config.yaml
n_layer: 14
d_model: 512
n_head: 4
n_kv_head: 4
head_dim: 128
d_mlp: 2048
vocab_size: 16384
activation: "gelu"
norm: "layernorm"
norm_place: "pre"
norm_eps: 1e-06
positions: "learned"
qk_norm: true
attn_scale: 0.0954
bias: "none"
tie_embeddings: false
parallel_block: false
init: "trunc"
init_std_qkv: 0.0202
init_std_o: 0.00382
init_std_up: 0.0202
init_std_down: 0.00191
init_out_by_depth: true
optimizer: "muon_variant"
lr: 0.018
lr_mult_up: 0.81
beta1: 0.93
lr_head: 0.00914
warmup_steps: 0
schedule: "wsd"
decay_fraction: 0.732
decay_shape: "linear"
final_lr_fraction: 0.02
batch_tokens: 65536
seq_len: 1024
doc_mask: false
train_tokens: 642300000
steps: 9801
dataset: "wikipedia_en"
Each number is 500 + 50 x the weight over the matrix's rms, rounded and kept within 0 to 999. Layers, rows and columns count from 0. Numbers have three digits each.

# o: layer 6 attention output (transposed), 512x512, rms 0.29, rows 182-206, columns 256-383
# v: layer 6 attention value, 512x512, rms 0.464, rows 183-206, columns 256-383
o182:439601470631449544522523438433531422516428497563402445539479553480472418451534441476481412485466532503496528502502505506536480436450561484409512548502577519519450537498382502453469525538418481459451435513549481473572514531607418524576541498434487475483468507579628485469396537425505587468562436532432429510523484555555456522488437614555488538463444552436531515593564531554533595484553
v183:553454518547557433471515533462377474490461551502527519453494476549503567577472469499393521525454501473553430492520495502528449371498519410576492534496454589432494562511626505510431521446478528442500502472504385437432459398595491566546510444553442569436576580532455518466400530511561429561459521472476464487528458526477545469526503519412499443449532490395577569579474422515573522509491
o183:482534482442479509546458486542518509460602463490468531537476515425562455519552490504497446477554548529444533532485480510475469599546493528414548472555552525489508555412469461462506507534510523598563531490473546581568526500467565481450508522446544531571515509387546594562552462531520569489492514475483524552459509516518516525559466527506483430534442540544482475486462544405460503509476
v184:585503581515502422422513441471501481421496535463464489527438512507595412507519530495564478437535416556389452525509427468484505402441586508468466502426582512512543410438539552422481501498397501430495563520531465593482452609544537457494526478485527396548483548472436596491454417472475476556522521529510391560463534548458560519502539475566503536443512536492507556430510547532518564460484
o184:545545524547490482495510576577494463486506478560488430405479539415405507524381500517443443512478599495631577514487555504543530557470501515482601425541470432526449534503462502535566526607540489398547455436585507368450496452544499543612432428498545515462483494499569407497486527447529458473576416413563537355551496521514407435503440492523483411508444521508485395521559404404474423467462
v185:461517520500467480493515505468572462491396520528468466432548512494672504490479457543497481453484531420521507418528540542545509529482471439572478582531512367522546516524521451624571490490562452534469431444439395499552482496498437479493551481434535533404509421518447546590473555492584402519433422508448545405505537469456483534525474479519560506558567553502461469536493466523571602361448
o185:479441547541504439493526418482377504478541469417503477490515386428371562490539550491582490516528458558541505499498499473408467508465521532439534405479562556503490494496486526455456545475436553520535524536496584532480507480571501546488539531553443522488476593569555519485552423415477524474584581441518510539503498475534498484385549413411515549543479446550539544491544505475484437558478
v186:567455542487522506497618444602533462493523457550538473478498527455551549530591482402552565508485454521444489417493511626491545564470417486482558520524505471508488542540493476397502541488400489440535495476459427389510525560485525417571545589515492479556548440435463524434506613457438582543442465547507565507486426522464502416453477498536418514602580535503413590544459536486606450439463
o186:480627496480532489542424517431453499507443567492543573507489563537446418503521503548511408532475441501470530558499458463450518498534557439498456502478465521502563461463544548588469500501541454594448530468460547481520489528525506460469483468463539530421499492601568472446523467477548447628524497500498469485474598452509523519539442485496477469389455538494531461417509533545342548573516
v187:583494405427472501629439455577411538428532516448532568488397528526440511454526487532528495619588578489525505538475613561526535532336546522506557494527447430429566491486440545473464472527531421484562470498511505486542537479486505475494459557520452534556502535503469517532491484471511443486518473497464577444566486513432567507529622447484522542482530475434449653432493511527500514476472
o187:482522587544606553439530475522560491494481450479477508474661543531504483535503424488468491416504427519503438442485387366465453452519430454487479485467560563543470495534592504495494560491498487533457507522510550572497400549543476609539516446520485467484482497512424477511577544522487520449441525501457449548497501440528524578481424550546524484585475571602498428477549502525463446471540
v188:471499467466508412414534454474440423532513526552518542419498377417485516524402427522505539541458503529524395470467444499443455511470520548504410573453490511540458484451542475398412490567497429407520457504516501445423497521470408557553547499439516507521638411557494493428562549457456520622519562379473499522631550593516472531491409470433597518551503519483540591379529508481484472523501
o188:555490464491451529577515444453456537491552446515535474601506587557497480524523586598528523491454441503502530548583591512466490606481386510486574443558506530459525553511503594546598501442541603500486437436526435491531474486464607446420455460540488474472499515565438570514531465518506533418422533519502498473397440466502499517557577460544494566482502474573481435531577531474464456539553
v189:498369531429607494593505464518510440420428489448421455493505559565483488498469460602486524487397494486449452496482493500568521544423488445422457422528449558415478524519527554512475412509484495490486577520502535539493478553494546490516433561506489540452442562525481496344463513498560531507470495461593605565566595494565595546609463469407503439505479490427574420498581456526469575458489
o189:556565504510472532424518441554519494496518439505490525521509434478417536499609504540485483409568488499553477521545482517473432459540555538513465589384541454560606491415477433470530527519537535507586417431502523563439541484559487519493479480457516443611525448435441540542471460500452474479512470545538495542417428492506456474461501431545519412522539496588485564486448583495449436469536
v190:443551506611504544514467458584563504553442416495447512523527414453497491470586582477474539473514593479427627491479614377469397485448522460406396541476394480547496556507530409548520563569505594540458459509484494485526565554586443517477536496457518414496483520560586535558432543573476488489500453538537478455517449533446453474481378522508533461501574585521556511564506434508475551546494
o190:494478483435483502502532586534534515453601500503460474465505400505487542529388560495546584559433512598503448517408424605508512479533511548675507478606524510513456530448479519517495401395451520445484587468475497505452479496487502453429428434403498601504510533378491534523401524443460566477456463509481456495499495420470501488525538424416475520481518422431551473535491466457568472450475
v191:616570451500455512571491509493602551521520482451522469460538440466536568476476563560623451491551465515528515499542508483546396556497529413561587480569454580564406583453535460517495534496504504543506524457536556465477536439443489455493485505454590419416526457523497542540565483437451432569462501504549438505464437505495434530523473537417511485514514509449569459561523460520432455456504
o191:449514526470526488480479510550575541570466512565431485447487527538536469459492443513447476542525553491526454427384484495485506503543480555516474539562548362505560488576438478470546497465511457436507428501438420466550509516556570490596604485456454611480407520496542472508471534456539573463518401499560498508464458491486492529485442597529616450530533559510587507431431534549513517508496
v192:479571557548578496473507613485494422557458505567495540481482505479560601497469499496486534562442558474542508479518398487512595480509521451452515454627488467601641379479473542547541538443522533459467633603524529628459498491485499582453500538445607407476498446476563493541501563559512571459546497566537490516505474460478485562446411522487563455591455552523439526546399509521402442349454
o192:513495508487414517447451442519560527548547515476531565538506468484472460444585590576570467453543510467432522519487640529550333532541441568564491508433529549449408531562419462450534429543497434498535455443455522537514448606516389495524429554590353519528531512476456389532576506427521493527574561448454475504442531550483510438478492443458497528490503512509459476451547488558532518633482
v193:394359482569504542556541490479548465419515467522506603551500442532474365568549548579516434565481457551471516515513422545426532645526545521437469552468554603511502605549511519540493467505476490501532527520546409547507534516569465444568523451467541476441454490519450563464462451453507483464428503499496559519546471572482575549512432477529534599470480514495411503544441538534575596483475
o193:698519483400487486451495511427467479494538507509449448566459561521458588544410467476528528489568476537489398497440494474581551424466451404434444532453457464494514419444617514439421475505540604483524498452471582471464451425399539480388499506513522486555510487494570377527496491499437479585543489509481490523486536498518509478528524473519498445552496453475476491493566476497460460490506
v194:549477429480482492501517476532434558442495477474400521553453523556559486481554484585501554396407440514502518387535509497541488445527518502467555412436500542388493466523582449526492554456526550445501509484531484503497525509467458548610581498526502550506574404572494634512497395554492539479496461412515495534415436559451470439526424553432418448465527525437447508527486560459533418456479
o194:570522534532443533447545547495619423486533501510572509404461489473424462428443491531461563544550534435458530551478452469433469507442505540568504585554467426463575472454585497582578456529438456515550438536484487489475466477470471521416495547482445421497490526502587406559385553411503462556521504512573475471510630505508525516511565368526524473538417526421533477493540505490499594467499
v195:586437574492494465471509465503515536447466423472483506543540498466468497541389525499476521469494572508369504518449523444573443482446460520482599604504507472463601559424414511493393490549606487542474516503413489470461519493490442545609440480587457530355457507458489583444607569485444466468445417360488452499439508463504446448463512503486551570498455465514466516422540496515601576556541
o195:492528483447479497584513522464490469517398583463451460532513486525438550499550436514529460530455375542592458425556502500421549526522522482438444427503464464513499490611493505422574510461414463466595423573487534508539512485482511498461592505420629562551443571496412502483536451480460525517557582525469554547516518538461521494491510551510446471552583507556567472509536470462430449439431
v196:462512545533451587442572500590348450496466567481462560614470522490536483539465410466453491481441468515548480526511471481504451548462471564496499488583620596567462524610606493485433458439515535425525532497555474466460494514505526471479502504590406441529464479510507470569551500511410493416534477557582492557628413547501514468523456518495516478450494448419481510529545521508503469489443
o196:492532447516529530489363553452538557426586480473433463416508538427471543512513531439603505552491477512499516492501532515506475559529560434563504518548460483427538471473379449471560542558500545515495501520432456504465541495482532499568555518486530500520575501452405546470421477444474489498492529448436536450405579476483380506517487489590453402571544576500429514525381410412517522473482
v197:441579518533454629530446483501581539452548464577486477471446498473493495535546523455446444475496476519554430520497587559552496394498535550428476460452544442494525453529517506538473437451442563599476539535477510520503474529471561511523422443442490534472548629414539464466459502510547376439446495566471556480514437513449535426465593539592640459492495547495528490489499532416458477497394
o197:523467554433489454575479494456423535539445515433539517535527455506482506560484489488399517542596493440461558483478466505438448474450489525616532444519527512504506541475461521427548571522537430439498476456495604451525531507478490461520528494486415531535471469548501592500537448437442628530547525506488402506538502485553511520370488456452347674534510441560502563502497451491463506448553
v198:519470478532524455498462536532565563499535574473550549549498538454504435503455608523438462563590438556530490568500500489562537484475470533548571534518433531450488528451374477464491572505542458530516482533486516459494585477459494447485540517610432580600425472474478459468556485494522526420451582425510567438564471618520415515586516584453467436511556498471433492540501462480502454526467
o198:496497495493545517444537484538392556457561462593515504466593565512541522584488488400575485468399523470501457503597514535549544504546579481469488604513544468565499471545591533632550442513435521544499521449491428545483415523512563552513438485451432420459515555557478464476515535499488507531469465548429570507519587507501650539521494496499494545527492509503559484432538568533503463546489
v199:520524518487568433482452516478495521504584490525480540409616472564575560524468543534567418481475487467453561450519434564465533501538501485532551570506475538544519528516492526471555547510549437466505629496481481452487550594571522454536471440492487563522525518476527496517473473456506408473442467445469503493525471509496461567409500561549405503432477539523445518440532504473479489485599
o199:461484431532498481509477560538473513500432512504492516463422468498411526560614490455498596408560474484534455488495500457448440463494501483450488407528519464427408472492543456496522501506505575476508440496491522580425506501440448485451492535511453509430465512512438448496431543537511526482545494487551543435476525538460461431548510433517634468577488488586488522514543531535506575551466
v200:482523494523453560474530516488479461392465498561459528472484496493443504534516520444476473519546512536436523532562503454527484534488486480440536584538509564435520476487553496521437489521529557507556554456455549530405437531530520587482441539460463533465480502451503555522502533451558554508448413519578517532444488415535414527551448522508497452473532442573488542439530610550521415511584
o200:516451538538433411467474567399545479570420523495553455485508521457521524509589429543503533442437436517535517436478547545461530434576496506477492443422513439543551428540420495455553452507547440592410521510587475477482528489420365438467563533566479508472537526599482452504542472589451430506617522463488518442513561519368592469470524467491512563611451442501466477569551467436505518481529
v201:505469570445447514486459461453488518496495506444503518522535407499538475502449526494505478502534604475581426479490407489427424511404533478477545531486560536569519437538469507574544454475519479527579500523447601504493471552555567476498440527477581600533477422453491511505520527529625510481519455538481449507609577566456527479450409490441559536554439513524538484507549397534444461475533
o201:514552379568468549529510485498489421477454518524556603563510506485442551504468421465485539485537410533412474469520611447556540485558484513546542458497469497464520524574458421508544543526540505445509500460536464390549529486504466516468613479621404472447533521585527434537492520463488540498518568497527521614455465429462472535585498483499515484481514532507575563539388570503482565527479
v202:496410489537565496491559475524513513514407393441518421539484374524443597490501478525533527512475377458581422512467570536530513522549509501422446586481594492467390647418561402519468527521504565509511453613451448519592485560441505556511445499489531515472480383481434532495615387383453439489515607423562549544456574494478536564499435429492410412580610447600484437558477481480461538468486
o202:509555439451550544459515527572481501524541447578405500520539509442570504432459578486466507566468472590490533479478474404466496511508468470520499459512478471536515420563480501449492474473437551545512450497515504457467569380510535450499618464454622513389446539468472531537461575522562482503538416568509417551532453481542550428439605478587597473486516520456469500339503554487580510476440
v203:506563423467408480561416452461574484401473480401526573533427481546512518505454405537524484544476552514544542481577499388476552601460483452566466527506462593571487523502507499472569484512460426412434676482576510466423501452458458382490539538458513456481519591555412523451521502486605474569521531416412448530502525426587497541518529481543445599434402521502520586456544459575512543545511
o203:508358498495522481509485586479446418513453460516498545452603472579494500439573582473437493493457481447471505449429446547554452545493497490477464475547522467434549452484504539487448524594468510467554439506507449535608511544536562540503451474509550491521450459552540465511506459483489457517473471467490489565479455508475411482522497476496585505661563429443476417550500553479521583495494
v204:487528512537465466463570404461462408408496526507583546389455503419450510499532515545530528530455442582477435451435450496479513504456420492471456513572463450492412470643527405400442474451509554432440531495509459465528519552436517480526497556485459476484506607441491492540522467488376464544456518526480527580560463469380535529520462554496488530473465417521480463648557519494531575501531
o204:472452482434506604476481548510578593565553500485463514498505533576469518475536548473485477509534476429572470594511563508494518510573496516574422499466494478496530454395535586608503548508469451557502462435445539551426546418462433502487574455461534475529428447509529458427440483568548432511517464523630551473544531539571495412535546443508519487515538490538455427420494489464465457488522
v205:503549431464447461413439447452488566461518506510469495454381546497466441449501541498457401546524546587504425504450455387502573496595467510502486533416468506470465474523431476422423529526427455507434510492482534507542529482503450535566580536488430464478600433585616510471492438497577548582489578504596468446567531479502478428489511402444508502501635585544496512502495506379535416571534
o205:465444656506500521619516512483542449516500481506547428509600427521547516527444483506478530564480482443474529427562575520494486445513517491526465539599480461445494520497541538547558508627457461526505573501549476445473467559469610550493479445542490538599480492513448477485547560521512527430504500556385560553417522517563470590549502536512409506476414484500451509484493572605481527438471
v206:478469415515376490531465507473520514490454504515489429613491430492502580468447449543454448494455451495392581490447571476427469496488430521560543482494540491448462487533443513528530440502479621467455594502444568557452462537468538474535464504498483446509495560523556513476527553491539534482470524575503535555504527586561534567567410524500559416523429493579547471517508533534539557474425
o206:519559565508536549488484458527469477525582617495488583487483468557386489569557544547516462539520545532599446415503531494585497519517544421610434562492503502476585513469526484467434424500468351540503402475501389457499613549466406640466519494464552559510422444425417416545475435476584543583479460465473517482532540450485412416440503462491547555467522546481437536484406513442434551482489